Weights of a small transformer language model: rotary positions.
Each number is 200 + 40 x the weight over its row's rms, rounded and kept within 0 to 999. Layers, rows and columns count from 0. The size before them is the row's rms in percent of the matrix's.

# o: layer 2 attention output (transposed), 1024x640, rms 0.0165, rows 601-604, columns 320-479
# v: layer 2 attention value, 1024x640, rms 0.012, rows 602-605, columns 320-479
o601,122,264,109,145,134,283,137,200,155,225,147,149,156,175,197,199,204,239,166,205,265,207,229,219,164,245,182,217,199,175,208,173,240,258,185,218,199,181,174,212,170,266,211,224,174,199,211,198,269,207,150,232,248,227,218,268,128,260,226,206,178,167,238,184,162,234,223,186,252,266,218,196,207,183,198,264,215,259,213,192,160,242,193,216,173,243,207,216,199,133,286,193,259,175,226,220,155,259,335,215,139,233,236,173,220,231,187,167,228,221,230,173,109,181,203,200,173,204,256,117,246,223,215,259,160,191,246,185,177,225,225,216,160,261,248,177,275,229,128,265,180,123,166,239,191,169,185,223,241,213,172,242,159,203,277,126,236,201,173,165,241
v602,113,230,214,223,327,144,206,200,162,202,216,288,177,197,238,146,231,177,250,207,190,175,187,230,216,271,202,177,196,249,189,156,264,189,202,267,190,184,198,138,225,169,181,193,240,178,304,182,158,196,185,174,172,171,226,166,232,158,168,151,211,219,197,146,233,155,251,192,231,118,202,208,155,181,173,187,246,207,129,219,262,152,183,224,223,226,119,195,176,180,262,183,216,223,226,133,189,170,209,207,190,201,239,130,189,143,204,249,186,168,153,118,226,181,128,234,117,174,202,250,211,165,224,273,246,220,249,139,270,166,207,250,173,201,177,175,200,239,215,171,245,189,243,177,259,166,166,248,198,118,242,163,186,191,256,205,207,246,163,240,208
o602,121,164,196,217,70,262,147,249,225,225,211,182,208,221,156,202,209,271,157,166,185,177,203,217,241,222,149,226,199,194,199,165,153,175,164,138,183,184,236,251,214,199,184,247,165,181,228,166,228,216,189,217,237,237,242,209,152,237,247,168,176,208,231,200,202,146,208,215,123,233,203,124,204,208,262,260,174,305,205,199,227,197,274,186,142,197,175,187,218,204,262,193,214,222,153,226,197,265,192,164,177,212,200,244,172,226,195,229,200,123,256,273,169,175,217,193,214,281,191,219,177,266,219,190,162,143,205,152,138,245,199,182,177,170,206,176,187,192,245,262,176,209,151,242,109,240,213,150,223,174,132,137,148,227,251,202,171,200,258,144,189
v603,116,200,217,221,136,209,223,148,199,147,218,188,171,208,80,237,213,258,262,183,173,188,238,161,229,221,258,211,249,135,244,139,183,219,163,198,235,167,239,182,203,244,185,185,207,250,226,244,181,163,206,251,215,221,204,233,262,224,219,229,166,241,208,265,218,246,163,110,281,282,212,219,167,230,204,154,179,251,256,207,224,241,173,237,185,217,251,162,271,164,209,235,118,209,167,215,144,227,229,180,235,206,185,148,183,183,198,237,145,261,290,160,170,155,168,156,138,186,237,209,205,233,128,179,260,209,182,101,184,165,170,207,195,207,259,234,254,194,160,161,215,183,204,195,246,196,160,203,208,121,200,188,191,214,183,169,185,200,186,201,163
o603,121,212,179,189,245,253,141,200,202,216,267,210,264,215,273,154,181,196,123,189,158,120,121,232,160,188,185,199,153,262,236,233,206,191,183,231,195,302,189,215,192,96,213,159,210,139,197,150,216,282,140,178,177,139,187,220,188,182,201,184,195,141,183,163,268,240,233,274,201,132,207,186,241,200,241,247,241,144,142,128,235,178,188,179,190,296,217,276,95,245,205,220,221,150,247,221,286,221,159,261,201,180,129,267,185,198,178,189,245,164,145,181,166,238,173,186,250,175,154,276,225,244,202,239,128,195,140,181,241,228,229,206,193,185,206,191,117,230,239,223,199,184,176,183,170,229,174,128,247,235,221,233,200,205,278,187,169,175,182,274,146
v604,117,266,158,136,171,196,166,194,210,207,296,117,150,204,245,198,173,54,290,124,213,195,204,213,218,165,234,127,232,122,167,186,220,201,235,121,201,133,200,200,263,279,270,200,216,197,259,223,190,141,142,199,190,164,201,155,229,158,193,212,183,189,181,199,209,130,148,280,157,165,235,191,277,215,193,213,202,181,261,192,222,194,139,180,176,276,229,168,217,230,213,207,165,209,261,199,216,199,217,167,163,188,200,159,235,183,154,270,194,254,236,165,187,172,167,217,236,182,176,232,219,169,235,208,144,194,291,148,212,169,181,228,184,232,194,209,155,310,175,239,191,165,251,177,186,236,157,241,141,173,195,195,130,210,215,224,152,198,152,156,185
o604,119,224,261,274,187,195,176,156,191,253,138,224,283,180,183,175,249,294,198,213,188,171,190,217,172,255,160,224,159,175,211,181,227,173,202,254,157,256,206,195,251,193,215,139,199,193,163,119,265,229,214,281,174,265,218,264,163,164,263,122,180,153,264,122,253,204,246,158,216,240,197,215,165,214,233,216,214,240,147,189,215,277,252,171,151,278,171,186,192,245,193,293,209,209,181,146,245,233,243,198,197,236,181,205,178,256,256,156,175,182,178,137,132,234,194,150,240,258,239,131,166,237,207,214,176,138,160,166,131,260,147,157,228,203,243,249,212,241,220,192,213,203,228,232,195,152,164,173,231,205,236,273,225,183,217,115,306,185,189,206,156
v605,105,186,213,255,237,247,171,260,176,155,210,236,180,233,231,212,247,152,192,197,150,194,170,230,216,231,96,263,195,193,192,244,157,171,263,208,234,221,251,259,194,168,171,161,148,151,175,150,180,160,235,253,215,173,146,125,206,129,204,191,197,175,171,197,242,245,130,236,216,232,246,229,199,182,256,191,256,198,217,222,199,197,172,198,209,179,247,170,228,203,281,165,230,213,237,216,139,293,149,209,273,159,235,183,223,213,173,224,201,261,180,233,199,257,211,200,207,244,224,224,215,249,211,262,248,152,269,226,209,175,203,171,186,199,234,223,283,165,181,201,173,146,191,227,148,177,232,159,195,281,182,201,197,153,230,243,232,227,139,242,199